{
  "num_hidden_layers": 20,
  "hidden_size": 128,
  "num_attention_heads": 4,
  "num_key_value_heads": 4,
  "head_dim": 32,
  "intermediate_size": 512,
  "vocab_size": 3486,
  "hidden_act": "gelu",
  "norm": "layernorm",
  "norm_place": "pre",
  "norm_eps": 1e-05,
  "positions": "rope",
  "rope_theta": 27700.0,
  "rope_fraction": 0.25,
  "qk_norm": false,
  "attn_scale": 0.177,
  "bias": "all",
  "tie_word_embeddings": false,
  "parallel_block": true,
  "init": "orth",
  "init_std_qkv": 0.0345,
  "init_std_o": 0.0,
  "init_std_up": 0.0345,
  "init_std_down": 0.0,
  "optimizer": "muon_variant",
  "learning_rate": 0.00232,
  "lr_mult_o": 4.0,
  "beta1": 0.95,
  "lr_head": 0.00775,
  "max_grad_norm": 1.0,
  "warmup_steps": 200,
  "schedule": "wsd",
  "decay_fraction": 0.646,
  "decay_shape": "cos",
  "final_lr_fraction": 0.02,
  "batch_tokens": 32768,
  "max_seq_len": 1024,
  "doc_mask": false,
  "train_tokens": 329100000,
  "max_steps": 10044,
  "dataset": "wikipedia_en"
}
Each number is 128 + 24 x the weight over its row's rms, rounded and kept within 0 to 255. Layers, rows and columns count from 0. Numbers have three digits each. The size before them is the row's rms in percent of the matrix's.

# layer 12 attention value, 128x128, rms 0.119, rows 3-31, columns 0-127
098:121117126101140143137140117146129136136119139114125140114163139135148130119144123162124118121087131125090118120113123114072179133129120118113101130132102178087185143198143126154130121143133185111119118092173151115139118126152138157124095096145159100107143114091146141153165108114155093113073103112098135122071161105117158136107083095105157088134118112138154130136120160132129145148098
104:097129127149146116133107127107135134142157156130109097114112163126132150155140137079108116190113151143076126182129118120107108127171150141144161136155092161127124081127170134084107172128130162114160129095144124149144122118128115097125129179124160154134090166127179135120139154112138101106128116119162132095137084142112152125090116161115129106125093151129096121136152145105084100141146
103:083130122152086089138162151109131117103095102172130157166113128126100135130132124104152113093150135127105180115072101083140132151158156132111152118121178172127145109122146112108114115155112161107163126152145156082127146101159160095133146110104108106088123119156139094094103110139129148158131124140086139153154145150110114142157178137120120152153126100104122139149106129140158116106157
109:166145087120111116093134090168154097149133107141113159108135136148083124176108135096139120166110146116144143104111115126137136163122158162130133164081165129115078148127113143135164144134127106149135134095140117143112130142083140117145132118103108141116097146130134150132109121138156121043144145124114096130123124147162113150080139133083149122133089161125172190141136137119132082133117
105:116093120135113137144126172136174100106097106144165112122114088166127093141149126152121153152067151130135147072117127148093116188122137149095191155124110120143100108144145145098129124073145106134091146157140132135132097104133118132114135153138147116096133133162163139115137105124087120086121148166149128099164179114132166145140130114114131120122135123116140104132109122118109071133144
101:125126148110093102122076099139122122103116192124180117140150148120163130117138138155147100115086176148126136183153138126136144208094093123119079150120107154135162165126142122120149142081141095121125148147138125078117110089138160095136118124099157123119137138140131099102088133100137156149146132107170100130135138139127142112143125089154114127112118115130124164104124118121143160152143
102:154140143108133124134106101094148157130114143123153105111124105124153136153131155132146113162157160110132170101125146097141154125132130133095131129162140133154151103114113127143162142144113098150130109080124124173116112137154149135130158133114144112071127104159140118102168125137110115133124160092113147135173088107124139137099138135152120162157108112150099084177136069135070062162084
105:159104160113125129138074098115128148129127098114114124164140113115095127135142121120128173123143143165145101139171099137110129122168133134128178161095161122103108122117165135136093166182155160160124122136115125101121135138094125156131098118103103052094145119113105131123113084149103127090130100119117126117137171175130152131145117128159134104140156127187121143103092117122097167117132
106:193116141161141139091146145124116168116091133088184138122119102137148109147118126124132123107113147133121113096110146112141106150121149140095112100135178112093150181152084114098166119140096092155158155148131122107124141165107125132118135113128149174115131110131139182139131125115110162149154086087147141088101120120122117165120098149116123094104114143126141106067089134128144103135137
098:145168155172117140080113152132150073136113150145142140088082124139110112126130086119149120115155116107123139134182106162135102137154133104127127122138095132137167095124087148115148157119159154098121143101137171093156143137134121140162144140098137117110122070107135128146106131100153151152160161121135068171152131075116085144123069111103118122118122131140126112155125119130118148119152
111:113120120146143134127123157128179094129109137103130118181122112112140107091146100102128150122109129114112155158139152117136155120125110118140133143159167140122121143161126116114134104141075186219136125112148126140125077139103084160148113125139102137132123139175109123122163088152139130138101175081139138121090135084155124107100111174123115118109118093112145149103127159139097131101139
096:163141085129122100162125108127123113096096135138126146116120134113104130082100119165173110119121143171189127168126168114108142094133145152118167143109149144119143047140124117143106134103121143145117155115094134132127099121186119137117089101093134130143124170142141131110156133119148156132140120148136125117082125084113115133129126178105118143095132127107089178150123127183132132152120
105:119114122150138141114113119162129060119130122133142153128085117162084112153144161137109117093106173171128116142128124076111107122180173135094117159099134128113122129165134103137124096115083136124120136117143130208152113142095104101104150164167114119143133096135108147123089147144112182130131131130110120135141121118143144137114125165180121120116085131122149116100130108164147112162147
107:130123135110127117128118176114126120112154203130151139114155114128094116140128091129138163129116091150093138083119149154169135123138117106096105137144152151154096125161113116143109106181132095139148157125124153102110138129132156120126168099117188115150154133095136133139078127139124085151161133157101117104118135147115098127150109103134069112172107123132163134102126130130103122163069
103:119133136114129143122118148078142123153116100084130111127118154153141112159127107134059140140131114130162155145148161171127124099121117102188150110157144129102109086154086106145097086113167128138119103133161135156121149070159124144100144100114131121119129166146087160061119121081139149152114116092146133137112146130142123128117139088107134138149130155154155135149145120126131175150109
102:126119136134158127139122103130149112137144095134142130133162096083168104078112146142112122155132149132136105113090107125132140123121129111147147138100157131129129128109109129117058159136132137083136126099138129078181125113122155123110140165144122090093144165095129126131177171091122151127162184153113147136163125107178112144094136176144122168143092120129123116103160145156099108128093
097:151160173107147123126123158159111128134158130144128171129136133136095120171113117146118147076194157148081179145133136155124138131096111138127139162091121131081091158113125089160119106103129114101134181122152145110160087118119165124179108099117113103117130145107161077115127092109134125135139110144120141125097116158120109119116116169104116091102123113120159106124134163127099127119131
096:133123171091144142121174107132095100123171135127130144041126147078101119136131103133135165117129130122147123103095144140109178133168079105127120079113096132155111172142102144110130119116130131140156112126139141136153081137131134101113163139106171156116112110168082129138168100109147125122140129151150148118079142150163125128159141113132161141123143140119104121118077117154109117144138
100:095110124139136122155093151122100126156143149168162113134112155143113146103116097127129167136103116123106165178164128149147114074137140107112126105126126139100167139110077126067113125150117120159090117138124126116085115112105183126122110132171140120124151117133142118153137149118144132060104125177134146148106122141116082122144109149136113120118118163134151152153188092125139115173151
102:157103104133107168124122149111136097124114122140129087105094148118139105154181095122107110168146134133121114118090117114145177147100128149083163131125089115150138063127128161123119141099152142134144104134103113139142133149151092135169112121141103132175127143145144122139149101144163140140103102121066113127114175134141128155104169129106130167085079137140150096128158105117138111172141
107:135156130099138145097115148136117134111128142150107148088130099121131134102150140141126130151121142090115169138108095152110141095102128148106148104150108154128107138108158160107135077185135104122098169112133122120137117155111114126116119105128123089114124159159125153141119129146131107139155074082155118153143198145155092078140158091165136157083123148145131113130148149118139192165146
104:123192113123131155121132140135099129105121137111184121144115107108119127166166157132151158171108111166119099126130113145113118147113067148121110121112151147150128155080112123097153132132117135171097141102111180107077119106145078135135109136137123078135124172142094140125094151111128105157098115134136147123153097139126151154127117152139120170141181101100146149108091151145095125121142
102:135126136127134094135160126115120108107155164129133074122123088133157101192111151104186119131145130157137126102164091105115152113109146177144143139084097139128130113129125133113093101134108163141165116119096112130093116154107122134122169146179155134097118144109129120133097092153147154124141140098135149128140096146154118115104129131110164176142121137078154121141190101103144110089117
103:128180173134109103144132135150129157150130162112142105154103089147098119122092098124106147162127102149113099116140124134150125120092153122103144088088143092094108141158173095119175115124113131152159154116104136135103139104162118094145165165132125108128128112166144085140136151115117148074119163089088092114093155163168142109143157150107114124144104117134140138167144130139114151148135
101:147136105121143135103091147130104147133162128107118098139137116114103109116119129126162138121128096099128110161119131098171121143144115108104185131165128120124090084121138164097206112122126139106144087110134119078117104172142114102124113122159144088119155143138112150146149114160112141134111155130169081107115138144104141127133122169141153133129117118114173143141139172155110111109047
098:117102130107140101116112144127142097100131110143126100102149116164104109120153148112104126118170117110141124122125114152104110131114110166164107111152151108113156115094191151096118133098090120139144140144111147155129139131179100082154102146120149079125152151143133153183152147170115093079128118147141118161112112079151158128131151139124162142087117138176134182104140140119123107115162
094:102129140129117148123128142130111170107084136113137146130141142153076102135178114115155093143111112113127090119120097123155094095113125146139163176098180115172129148150094131118090130148132136103132083171124126158112141143124143110094107142161135121109097139140142130108095144124182164140120146110099110160117109133145119100082161144111160100147123102087107083116097127154098162135151
094:154110091178137121102102109146108123158150155146112143117111088148122096168174123140109140141128146127110129151112138105132133132126148154096120136125099147111108147137180154125100119144136110093093114154172126115140162123193137151103144113126114129132145155189105126124132095129100160106141107144100176160091129104141122155127115095149119087133115118140134131125147138124040110088113
099:135134171113192121109134120109123082146109114128070121126096145109108159138149147120084132115106145137140105134118151098141140143145141103142141103119127150121197133141113151109118128107122124142078109123069130163112103135137168160096128089120102199093127135123141118153119168108139128115099107159153134117115156130158166111147147137147140123129134114110141149157089152126080127172119
# layer 12 attention output (transposed), 128x128, rms 0.371, rows 3-31, columns 0-127
101:104156095162126174082162157120150128151105135138085170156130112151142098120113125146075138115104130141161146127080105136168153123120188156112120133134093133120109156137105133106107125128081127122174117079147136139096143119132117131115156134132106137117117100095200141143124091150148159134124128138127147092117138143112157139137142107141106096095125188130099132125120147095130121091118
103:112137132137141124126126129126141122141124138095113135121106124109113069146120153109118109149112107127122135131156133140107119149102102129134128136129156137159133150100161101169159142158128117137100082144105128078110098134137130193125092154085146111134132126081145164124083176184127118159098153064135126192082168152122111126129146118098153099137120150134137144130126137130104104116184
096:149098120132093116078146133170131108131164124149167085134138134184147131102130130153152133126127097117129124128125122147113137147115091120122079125146087129134132117173146155166106122147081120130152163098115182122119158111139126145073133169145093156142104129128132121091109148166123132144097171148104112140140120157150144117125131134106111165121089105145144141137126114075121136073078
105:137123129185129162154144154121121139113140131106107126145143132203143090142115106121150131143086120133120109126162138098098120110112138110131108105176134091117145156124119125119134104118142153147090131155101104111121146131150137106094116133194097107153116127124170127136095098115129125126111068138137139126153149151086141083104117168122123094148148175120119141148157102139125117072186
111:135133095169077116136144160137128113150101099134112132083157095164102108154123124084175130128142145135098128124128109142091150103179124167092130151133132088116107123099121131178085118144155125132116104159112152120170126077123125175101103168144155094116118105157133140154112075121135131167106149112146121090161135119147141128127120104122131132169138149132124114161128167131094137132101
105:117144138158152124112134117098141131120109127086121138072154122111166099111099141116102116088152118100111131193111083166103107119151133108144106139115145164131125141106171115148105156127136110116165142140145118092147177129114148133126141115132118159122160081166135110119124147095147148111116123155130156117117111144172117114144065140131146107169099102148168174084098129141100138162108
092:136122120167103079135126125136171149123068129134083080131111143147131122155125159165119133192110111115152171095149151102107101139141135104087177141146145123156140119113111094111135137118099138145119156137135064083139155117162117142155120154135135127115081091117091111089123122180121114101124149129107147121143115144126128149155112116140136104123139124168120122137124193144129109125134
105:137111136162153138153089153140144156109161137125178122119112154173091064069134114165118148123105131157153073194111137156132133126100117164123128148143135104113117117119144097114134104114125170127091131143132186160103146149121109110133143139137141122116128153108104122126091124114113093123144097097111145075139162138124086094157142145128134122140148101130157110114162148091113125126127
095:214113140172072148151128111121121109120097149107124136097167121160128160117121105090122128139144102159125114116113133127157144121118129179154110113093141118078137179102151124147150134122135106105136109133139070144131152128118117128144144116140141133120120088117102147148136116104185107101112119141158122124114127154129116084115094119113109150173125123171096111104163105154171164133121
101:119121101133112129133150148126149116082179089094118107158134132122155103089133152148126145126135133121086134123155095086148129107138136132125135142166099161146122157114157143109144148092092171151130161123119113108110138132135142136164130147136128159103121149146085118072076121136141149128103135167144134150126115125109160153165120101087062135168155160136106145078119108126107141145078
106:130143104101128142130104128111084143173126140154120130110102144191109141134098108113101133124168108119115112126158148149118142170150110121115140088107100134123116127105139124121097103114142090154133123112127089105121053139134146100116115121078136142134137128115160139178138120135132111135125158109119100102092147125142113160172134125144099144214144168135148136107134159197128128146130
090:123122151136140123091081152151130131132130137178105158101117148160147137120127094083066118165160121086144147149168145100114170145144119111109145148100124124137116105137102120126149159126093139149147131124126174118109116141102148141091112099108136118153150094114142108122139171084088120117109117132150182150179121147110126165134127143104125115109159144139091152151095117137067141115100
104:143089142147145101134134082116106133135138151134136128146116146185111132152162124091138118133122073110109120148116110150142177125113121158109147132092125100158121158122109091110113119127180135126099134132093078159113103145112121108148149146172167133106155103150135099136101129174154121149101108145133107143129131111129101143119122156065093139150119129171172139115109115102145180078133
098:103096131156079153086140146126158120103143111154130130192099124120121097064084135121104113110132142162140140157121124142164106148124122131149103094132113097106154111129156151104148087150096130136108144135168125085138173122140137092128106135124146120115111135146119131113151093154124141131128123192091119152146163137162116110123078120133135143172112129122101147102133111129195156136124
107:110157112140129135109108147116144092121155118153163082143110150076143118111115081082093155135130164096166140137113139110147145111150143113119138131113120149147111113168122101125129118138145135156152118145151115109109103117171160138105106085125174123111114153141106148103152141112124093108168139106117147160089174117161167078125175094128138100103098133123149114105092148154130155176127
099:122133144143175103138131135112089136134146146129112118138107099129118159127140161134101113132131110153129124125154144143125140163111093059158121127131143139116152100140085067140085115103106182110142121133117096146095155117101124170120140124106120095150105109113161127094102169140156147149113114118138157134175126091121189136116154131170149170122134101119090124094127188128118126144105
094:117159147122132114146147147125151110093125120125169147113119114137143072138113153175100140138156123148193139157157135148114104121153167126131099134126097152108133109108131124147085093081099126173129140118130159127083117104152137081146121105116110119106140113108150104164139116094133116120074100163118106182114157142097110138130130146116147149177103172099124123153143074123127148129128
107:092128138110105197134168125134140123128116160135172151118156138151144147152152118152147093147099150142132090151133132098150122093102135166123132112135143107134135134133118108096131108133127091111119119169198106091113121125124155150107112109104092160083096116138128113137148126116078179122122145116095106111139143095114154150115072158159108133108122116098104128102118181135145141154166
095:145149166114147100113117176104173144130174149095116156141132128109146147116093156133148143086137160134127131151107123119154106131124097086113105119103132123124136129104128137149143112054139130149096159113073092139144119151144105128115120131112142108163177128136122130116109115143090099135126136136077124127125132179189124144147086129179120125095124112115109157094114124141157181133109
103:156126169099104075115120125134108096133146151164103126108136158159160071125145115113119144145118131109107158108137126111129120091156135138127123145129163100129128128090110114116124094170129125135140091124141121140142158105100118141096113132130145121164111149086145129111166136170131155129103155077192126106130170138144141143086140152096144125154130151128096112115184183124098078108125
111:114149137132141118085142169134132155091147068072122138094119116053129152104121125122141164148112149112099076145130133140130115105105171136134119137147119136108119128104111147115142102102171152142130147090171127158129150127116129097115140136104059167133116169127129127177104130151129126080140130158127154118117196135138115176130105112117145151129138121129110097125126133124129154145134
107:102126113160115147145135101110129150113142111157136122088114148130163183100147101130143126086135140132160129138077104138141101121163133164147114130119100133114110121109113117150119141134164125130088079129172110129117119154111142101138138125125138088125118124098120113122136140131085133147172163152107129090095096121117104168130088132137137139179166114194107129179098131196122113107147
115:163128160109096141138136085174123158135155087118094138121135156152107128131153148182156122130202166150130157113138102124142163094142154104129097139153150091152148095106131120109139110170106127132090137070114063107142136130129120123139144134135103092117122125119128103140129093154106139110119112123111118121098108136143095167102149096135168121123149127128146109133123147124110095125188
091:141105126110147100137090164126090095133108110167130091161122160135115127121128160168149145095095129156150134159153156139142082111162127099112142146132112099107137159143128118157169143126146133151107157116126090144125124106148184103086124131171109089105153114107141105099088080147110141114146120084122160114117142128154118096107115112120092144137102143164112186133134171122127140112153
095:108134106158143122153059168162128141152108137103089153122101136107127151097149111191102131167118142126088112090141096154113112146184162137149151105148103104134162121086121156144142122123077131140135101143137091088131129143098146134137129163119145136140114139114109108121129112116084185117157160095091112118162155141154105131122140154163134128136142128138093132089146106116135127118120
094:132135123132153082178119142139102131146113123169131142106126153059093158137117084117147149149141152109135111141191142119070118112128115156118154161129125143137111136184082119139123127109136136116112106080106147129131118123075137122132150150133141147134174139151142153122087146110154122126130147121143111100138156109091107116164142135160138125159140144150097122144103126084116081084091
095:130161134147134115095121132123122151149150103130114138114104137143110131087136112120124168103125148186141104120136125195089134073167115159139138108123136132127110117186136087114121108130140119109157151160157101173170104140136124146136107141151139134097130131128098142093146128152091122122171162139119116119128101103107148099110137125086109126105170136121104164137071151171122098072114
094:138148164149130140157122156151143139131154121130131129109090137152092118134174112135105141158123136147131096118133123169086127111121156147080144151109170096078136109100108109123087150169105086170094072140137135132111130099137129124169162150165149109074109160138112123087149098117119154168097137139120144149111170134149152101118116131128111122118083143120094148154131109093144105138130
098:115163157153136163161146181125148133138094150101076137144154104161150125100153139117143114148114087103105104156099144139135157101157099156122134144096124171125072121111089110137141124103117105094171120154118127121110123104135115123100135099100163118127150136143149097152115141144150154148138127100102120141142157123134098153118133129121127135034125154088151096129114148161162115121113
# layer 12 attention query, 128x128, rms 0.127, rows 32-57, columns 0-127
058:140119174096073101142112138114138123149156145157161160131105139115141087154171106107106072102150109135086138102135112090100108126194121143127124155102136134151151152139163124128157114171140089154097105110141097117115110141109120102089111141165149093131119105111160096088145118136131133140139136140162158146136108105126156163126112124145132165148117136155149131143111062130103120122122
110:101102108135109176179147132139148148134139135161117139108107108128127103134151155158119126130128064150099125100124112107082087135190148139150096129110151185136111173111125146154140141128126107146133120103134115119130169123095106119113155091104193148101120136146130099094132129122103101073138121096108137139103148102150121139124122110126185107126126118155125160133134111154080102134150
093:168153174108119108091122118100126101108122145106148130129100148106138126134150093135160105123106185082144119139126140123183139128067147121114164129154130105165103128120125114106127139129133159112122159152141163142102115134125141102160087143108073110122124090098170160145118126133145122159086167137134119120149095120118134123114134161129079128170124139133121098123135143077172175100120
127:091095105131148134132129126159144151137142097155112119133150105174118114119081157112108168135142099154116131129128113172054128147192100135148099140115103138130145130169140147165134109132106118124126096132111070102155129119130111136099163127154168136127126152146082103103155129123115125119167077142152148125123149144135106120128117113132150126087110114140118136145120101187073088133139
080:129103084154100111107137135122134145101141134098112120119146137132139136142160136154153125118112144139115122125117131168137122155138145122115117125145089148163076121135131115136124128077111125140118142119157140181149151037111081178109122162135113077103087146147110161138104127097128083113131117148146118139167064109151113136143115119126150140170149153131074128133173109136135115132099
061:131136110115073124154112145114127146173157126134118113110086159126109153142135152122139137105097150107132129138135127131107123106121171166120112179106124117117108148103128138129107095127167159166097132117117137120141145124089126125102136122159101140101120129166135133102173105115094123119131195122119085093131173119169088106142180092108164122119158134127153115139128117159059168130102
136:080126091105155131127114108162126128121148101149130117140137093182115111108085142128112127108138105146131090139106107159065146147187102140151101151138074130117135107142128160149110109152073139137149090113139075102147152128137142114103161135154160142149121161141078126114168132139144113134182087148166155143118134148139134119158111124138124138102095132138126140143133112147094089132129
089:137101112118128125134143090123148136143141097175143116121166124105139113109129109175087188115129085106138143105111118127130145123152101129119122120159132122126166142113151134143124146164083180114153153085136138147139187115097089105121143137165144143122075118103145126125124117136104125141177072139157133070125111097107127144099156104118140124159124095135092152134132105080153117142154
092:169093114130138156171132147129133124145167106127129120103152098132143128100132120136138113130126158119127160115114132157170143125147091114164155115138115116124162086125131116118117141180147148139162119073126091056075112132153167120116078155085105099156136140112107117153136188155146123148113139114135132091157120120127139158128106150103105116178087139140095134115116135105120107113158
108:166129116139075096149164129159157104183112108172142101128121125115143077146152150143120149116117119130117162081119110158148126119119115116122122112175140164146154138096136154148146089134121166145114138150118120121115137124078085099126091119112104135127068096106129137104127143098096163133147121137133142086152122100162120138101133093095113123172124134163172090133158103141140141110127
105:118128140144135125170137124116111118137152128155155146122176128130117111140111140132097210123081112132130153123148160139111144082140095134124096128130147116084163125085168130153121128131122127124139116131088130161126159135147106124120112105176086135085086119171145097105110104082104156097153077132142115137126181132129133121106130153084114124141141105112132166151170108132097111125157
086:112103138187140150125130152117162130184072119172128132170155123182136117136143108115102135130120131129164152139122152121113174087123106118109135095124117152128141138088117104125128144130160123144119158140132104151122122128110112159096113114082139122126142104134100092158099156159112140139077135160182155107132108111114148117152128139123082093114095127168097137153121151140156073139152
096:151105089127141130116144110166124125133143108145104170183147153101184151126117135121072131127141112141115110113161160127098096135163116122114112115068127134106151157130114109094167150144118086112142112163145066114133132134115102115128112155146159137169124140141085093110119130144122161060130128106120147170126111129128120114121150139119139112178131155166117159147091107138097138106138
116:121175125112122126087092112139142147075134098065106115138075143122122088113116110095182087104121171133129110154127120136088142148109137165116119140102087105151114124139094126111104135132144128124140094121160140137123127140176163135148171141124150096166171145150100168140143127130159114140134124112121144161111113145113120099160138118153074120133160176128148104158129128152120151131109
092:144152105160108128118139106077154114164117188118139152124153138112129089111174110126104136136148128094109135139095100130128166116105105163149125121117145168156118113129096137113147093136146090089144063111099110148139121146160147138131137138115174125139153144148125154116127141145131115151127155099137134161110128157063140113130105098094120134137118132144057129138096090182128114112141
108:112127077113131131134140107129108128143105104141099121110201115089131103112123161138097182138125083149110152110121121143148167137173076115118137106151144116119166148121174133145153114123146140129182146112154112130159130120111082177135114125128113150125137137121095057135097139132100169098112097149108157115147133135146118113105121113103160111126144122122116190114152117139158109135122
078:126124125128114163172114153101118105176101136120092138088127122160118163145122117107138126138153112132126138083150104120123123156125113130127144099130115105092120144111151149126130099096153083143149148085137144098141154127125123188059126149131189141108122115119109129129157147105112164102155147132148109108079160096140174097107094142160123160084155146124082109122112153137126127150104
093:107112112142168152125130136105119094130133166149087105137141101094168138156102119112118194149122133060115131121108161125162170139116097144139127102103127114115168131110152123141138154109088095149109131154150121143135126075131089138109161137143126125142144134137122122172131105143103127155143029145168127124152109113154088116125127136142142139142115142138124135142100163129154119091109
095:129139139152112107106151105174119144158148151130113140138175138156092149139136101096088142145101163139106086127151145147126147116118119121123118210116102149130125126169118126086131088101113155135143127104129118124180124110152149139095128125165105144154106157109121150158164144128173086082133141103109128131120085128105115129108143159112084111122122131124097074145105144121160112114166
098:147124133081115124120125109112139114136091153117122104146132130137122164144121104160099140157132153135113108108149096098143181107106142108131121142143171121159133133144205136129150114138123138124144154134107129081122115117099109106137150150102059111142121125092165131121085114140148114122111138128208119111176175159104132109145130120126122144167096106135115123132115110071177126118105
090:146111159089120160103146131122109074126121142121170126135143129122127132161140132159117124113151095151164145098127118116122105150147082093166126113122076134178154112151123130102166120130110149209129168124149103159111155152156135158121156120161125107140120126121123143146135146098128097112084096133128109168154129099099166116090137120093103106123098119144114117130111108153183111100138
098:119135122156126127123103146083105105141155137097123158126063139110142156124169116148133176171159142143084136129153151099157107149099146132116122122150106139096148121101146144130181129125152125107133119145131164106121138118119142129130122089119151133153133176122111085112120120095096145084114139090113153119127131113126141176172081148165138123134086154130081133115171151089145115170113
088:157144160144106084104135142157162101116113138128137110154157149113136110134157109146133115129160185130118137152093084141081142100138104151075136135144133114149162122127107087133136145105113133153087158085112098108111179178154163147130161112088128114136143122099130118105121104131126117165120120136124092166126109142104144124121124157144115154060163144135154105094114161116146147119150
099:116110119111119106110114119106145119128135141137106130117161127168152150125107151117101116099123120152118177114138154163162131113111082116120102140127166123132183127150176111150156088134173120075140158152156124126092111102131090096136128159154116122134103089152085084110120155115172160153133088109111114090170124147123151140123146095135125104135106104153132115100124173175159104126128
097:124125123099130101126091129074086115117148133103144182134161130148156100111103090118124116091109127082128130129126117132200146143111119112146141142119138102136128113112154149100139125098109131154130134116123103165135113136094148096172109175135060128115141125086114102161149139127171108099137142120155104093150138147173156095125150132133164166132114099119149098138179118145147156127130
102:161131140092149106126113133107122112107120128111155161159115155141128144133173132145136109159113163138137094117124107109133120153130117100097166112129114112133092124105091087087158120120161144111118147136146095093115135142142169134168101163123109106144115118127099140165129107134152096144093162149141128108092112136103169110118101167175092145173105163141090099123102139120205118106151
# layer 12 attention key, 128x128, rms 0.133, rows 32-56, columns 0-127
082:151106112162179157128145120124112147127160122088112111169165129129115151136138139123136154159131140113193150090115127171101107141060126141085161105165134112174101115135113146149129154139135119138125118104101140130124112116136105138165131155102132104144105172114113099102087116106149210158090149113108155130145139132123126123114121111132097108088158157113106148116122107115142131102145
101:120124107112135141122117091108090175109160137101145146100123148106139117126126145153155141126158151112183153097128097124125106123141122152153099115130148122122054152201091124152133158115143128138127112156166106111112128127132116116126106110116143124104085100120191144171175085127123116165117125102120105125110146168126136120080132152105165111145139135123155112144089135149082135112119
110:149132126092150154134117091117148178113130107119132151129085153095101135100138133115125128126093159122126111166150106104102113142125151145150081116114183137149071152163089110118151153135133140124131085160134122114117114142104168102147104081091094144126142129128150117155125125137147108137107156106160162123144134120135165126114108136137116183084161175090104144128137079165100126137142
102:150121148138093178162111113130072137122149088121130164119097119172153127116150140107121134154100121119094133119181149090145131128096163094116134133123162146142157139152164089084128092159138134095118154111123139107125088140120151142125112156155119121131145119158091113123114166147130137100127078160104136146169088097126115129134121101121140112148151133113096153067147122179126102142119
065:143112147140072110134125116128119113141113119114176094103127162135067140099132141140153085136118113136101097139124162154139130092156105109119112159133099171138169111122125121102110160110159120148105121109100156095115147139146166080111083163129155134112159122121151132127164102120125099120112138122126155173158136082112136164126153113162135162166093111145085101113133133145138078124155
074:116101090110129137121106140142148092157136138175082135167147143164169088107106085127131106152129076090122134147123143082119130137138146159119142121133109130090162094089162139137139114151151109132120129156110124153102150132117144134121096129155121172120120129087109105119117150124143173103167148146063106120115134099153145183146148145109143067134130114133157140129169142117140147112120
182:136137127119164092127108109129160129105125158106154153136112141057089135139106155135146151105138148136132104163094096159118118135158134149161109105126120130129048131146050160167140163095129135128138107179143113133119142109124135131142119092098133131126119139113164151157134089135122112141099155098128152106082124121144150116111118156153162179119089134120120116156115106118112162126125
171:130139139139112156108143097149116112155174133167130097120173117129140098124140119171104137131088105113139136115130146113160158130107098094108149175136118126122143108111160120076113093138115148138152172104145160138126149143138108118096097134165127127126131122142132135102125123135124138104162119147103110141172101117093108134126174159081109090118135114171141128099124171039152116087146
078:172122069136138127156104103098114118181139139107141142150093126135151108124098152129153109141144107109141168141112117119112154154122128171100117097133082095134130129133140101147099103170109113084092107134104094149112130151158127151190135185165100108130120106092128141117143090142107176109144144146124145115133105178111127107119145145134147189104140134147141139133147129139139157103110
103:159136106123101067115133148132110072130108137170121116079156112129137089131133115151155179112143137129135157082119109120134111104136167111115186105122124128095134146181107132115115144144128136110148157134137093124133182116155098146120143113165168110082069099131135120153143118147071128118146129171139118101155128130121114128078132147103166145130121104149125133130130146145117091143132
100:111114129156155126151153156120112109125138139124105075115165163114112105146100150136127170129143156132161153135144132137134105114158119130113147160142153120068126172141118167130108115129102134169127155103112151153140159076072064127108115126161156169116078121106154081132080107101134159105144096128128110128155096116146157114097122134139151137158112094120126151158137117096128129123136
082:104120096064161118156103104095121097138090173119120139117172132118094133096143143129139132152125157144099122115125109159136115143167127143104125110125142143141068134115127107144138182114164093082145119159153103111096144112155150150139111140166140120118103126180141131148114148126137122154102148158109074139153063118120158150118126141163115135105155132133120122154073113106130135130096
085:135134114176129129137098127125146141134131153158129134104164124098100152151108117126158115079148118116148129130106104153093104119151139119141113099125142111142097153133108132136148107122106141152136099118108123147112177153116157045071101112115100135123150128087119119182152118164096102117115149130135137097100119191138160110124101110150120098118193178129135117139120124149121111149173
106:130122155137137134105088174115125118093118120148104168148071102149157105143137147110105090098105127139083109159125131126095130131104136133133103169114104168158126145085158078107090103124159157135120159128124121125150103139167158122156114168112104158147164113118111112125116158145126105164115135128111144139147095128114118118192115111136113078153132165164145116103142157125111122100170
085:130135138074117116110112127124165102112122113135165120152138114121123109077149138111170146138121098156147111120116138159096169142115084096139143113103114148140084107144123103111088089135132098112155146130097107121119101141107120106140125158124169151160122132151082113090128163128171114162118161100136135132169126110159173166139094135167164185130172135086147125109114115127146110127142
101:137109126122135087132165097121149095191121150145111098115188122121066113125133127140115132124144090135111119169098115125150168129141125134141093120125126130120116178150098134150148145128100136111138144137152114163169146124113103115106127086111126169128085147099166099147107114095110125087128107121182123085172160161138141123112134146169115178111109090112154134147134151134124112138126
078:125136116091131145156181139135120106175122136131118118121136152126111180112154129103111076149142120132110146105147109117114167167099130171136088102116130169157137105152176126142097100101114127144152131095125187108164114132135104125119138106138125146131128118127125177129085119164156096145138109109126139160126115100092121133086122141147138163064165112138116141143119114160128118169076
089:055116125108107100143117134124151126136131164157114145109149111114105140129162092117119121108104109125093158169099134119134154102151098139139093121168179104072129117113126129103120133129172077185149105125110127134108152120117105180143110135161126145132130151137127114144150105149100161155114083106140100150123116149139109107109129142129162152174128093114180125144100117132109177140122
085:093105152097157154111129154143146166091127119127170128118100130093132110129111102095176157145134170108133114128114127140119122113127141136130109149107120140135126134101093121140128116127121184082130148159149118136143112146146140119140107120151139151164139123106094105131128143125151097137151129134144161137076069128107180106125119118183147077101109087133118096166158194173138154121110
088:107111111126153110120108143133110125110134144103136116157169130139140133116094102123118156140125144078126143111050121163178150134107144105088167146171091107129129086165103163109146120111157138133157161142131140125112116143108144155128142135139102123141096114128131165150129098127196135145117141118121089100136173140151094100119142132150147104067081117108111104099127157136161146141144
079:142143157103179112132151118133171126101165128112190110085144118149132084142166140077153135097130126127123143157142091130111134116140129111104100086158106137133108098161151143134145149105136149104169146099157119104137148145164096170138127133126137114129114128110105106124096113168153133107106109099104158144070107141118157164133115099136118167130148142142083124099083121085128131156122
092:150143093053128112151145082070172124147104078151136154147145131135156134133130110111128098124129159109145157139139101115110122093159145146137115139079155104142153108123141121120140108148129109120112158084100150154101111140094167118087140098127144162100131107134118140173144131122159133109119150119147154132155161151194099119090145153131118137095144112144087111138140099116111110141139
087:183107131155128141141136130114128179128178137148099124106140121115127100116140128120183109126118147137113111129079115098114092136108138163103119126151132101162117105123104135093131140127150160120154115137141085089140122111138121135142171173184116172179174147130151131133094115118163098136116139074124121157166127101127108137170076092160105131134122118109114084118121112143140140112112
097:115086121154140093161139115142140131126164126124110132107142129093102111113125132149093184128117143187111154111118115130162158103151107085122108144135147149100148144147086133187141142101139119103149114114102124165125120142127121136121099113169103165116077104151142147123107132117120164122121123113114152141161122154115133137060142092131153184102132132125103091145110177173155099132121
087:122152177172090108163092101143108133102116095110081123106102102124138175137113146148114134121138123106133091153144162159166174137133103105132149132112107153085102168116104115136123131139162111100143156092094140144113121131148104156120120105128151112131154127131108178126116077142145113115128107117165135092099145092150117125130139120114166154135102156140098135122148172151127171163172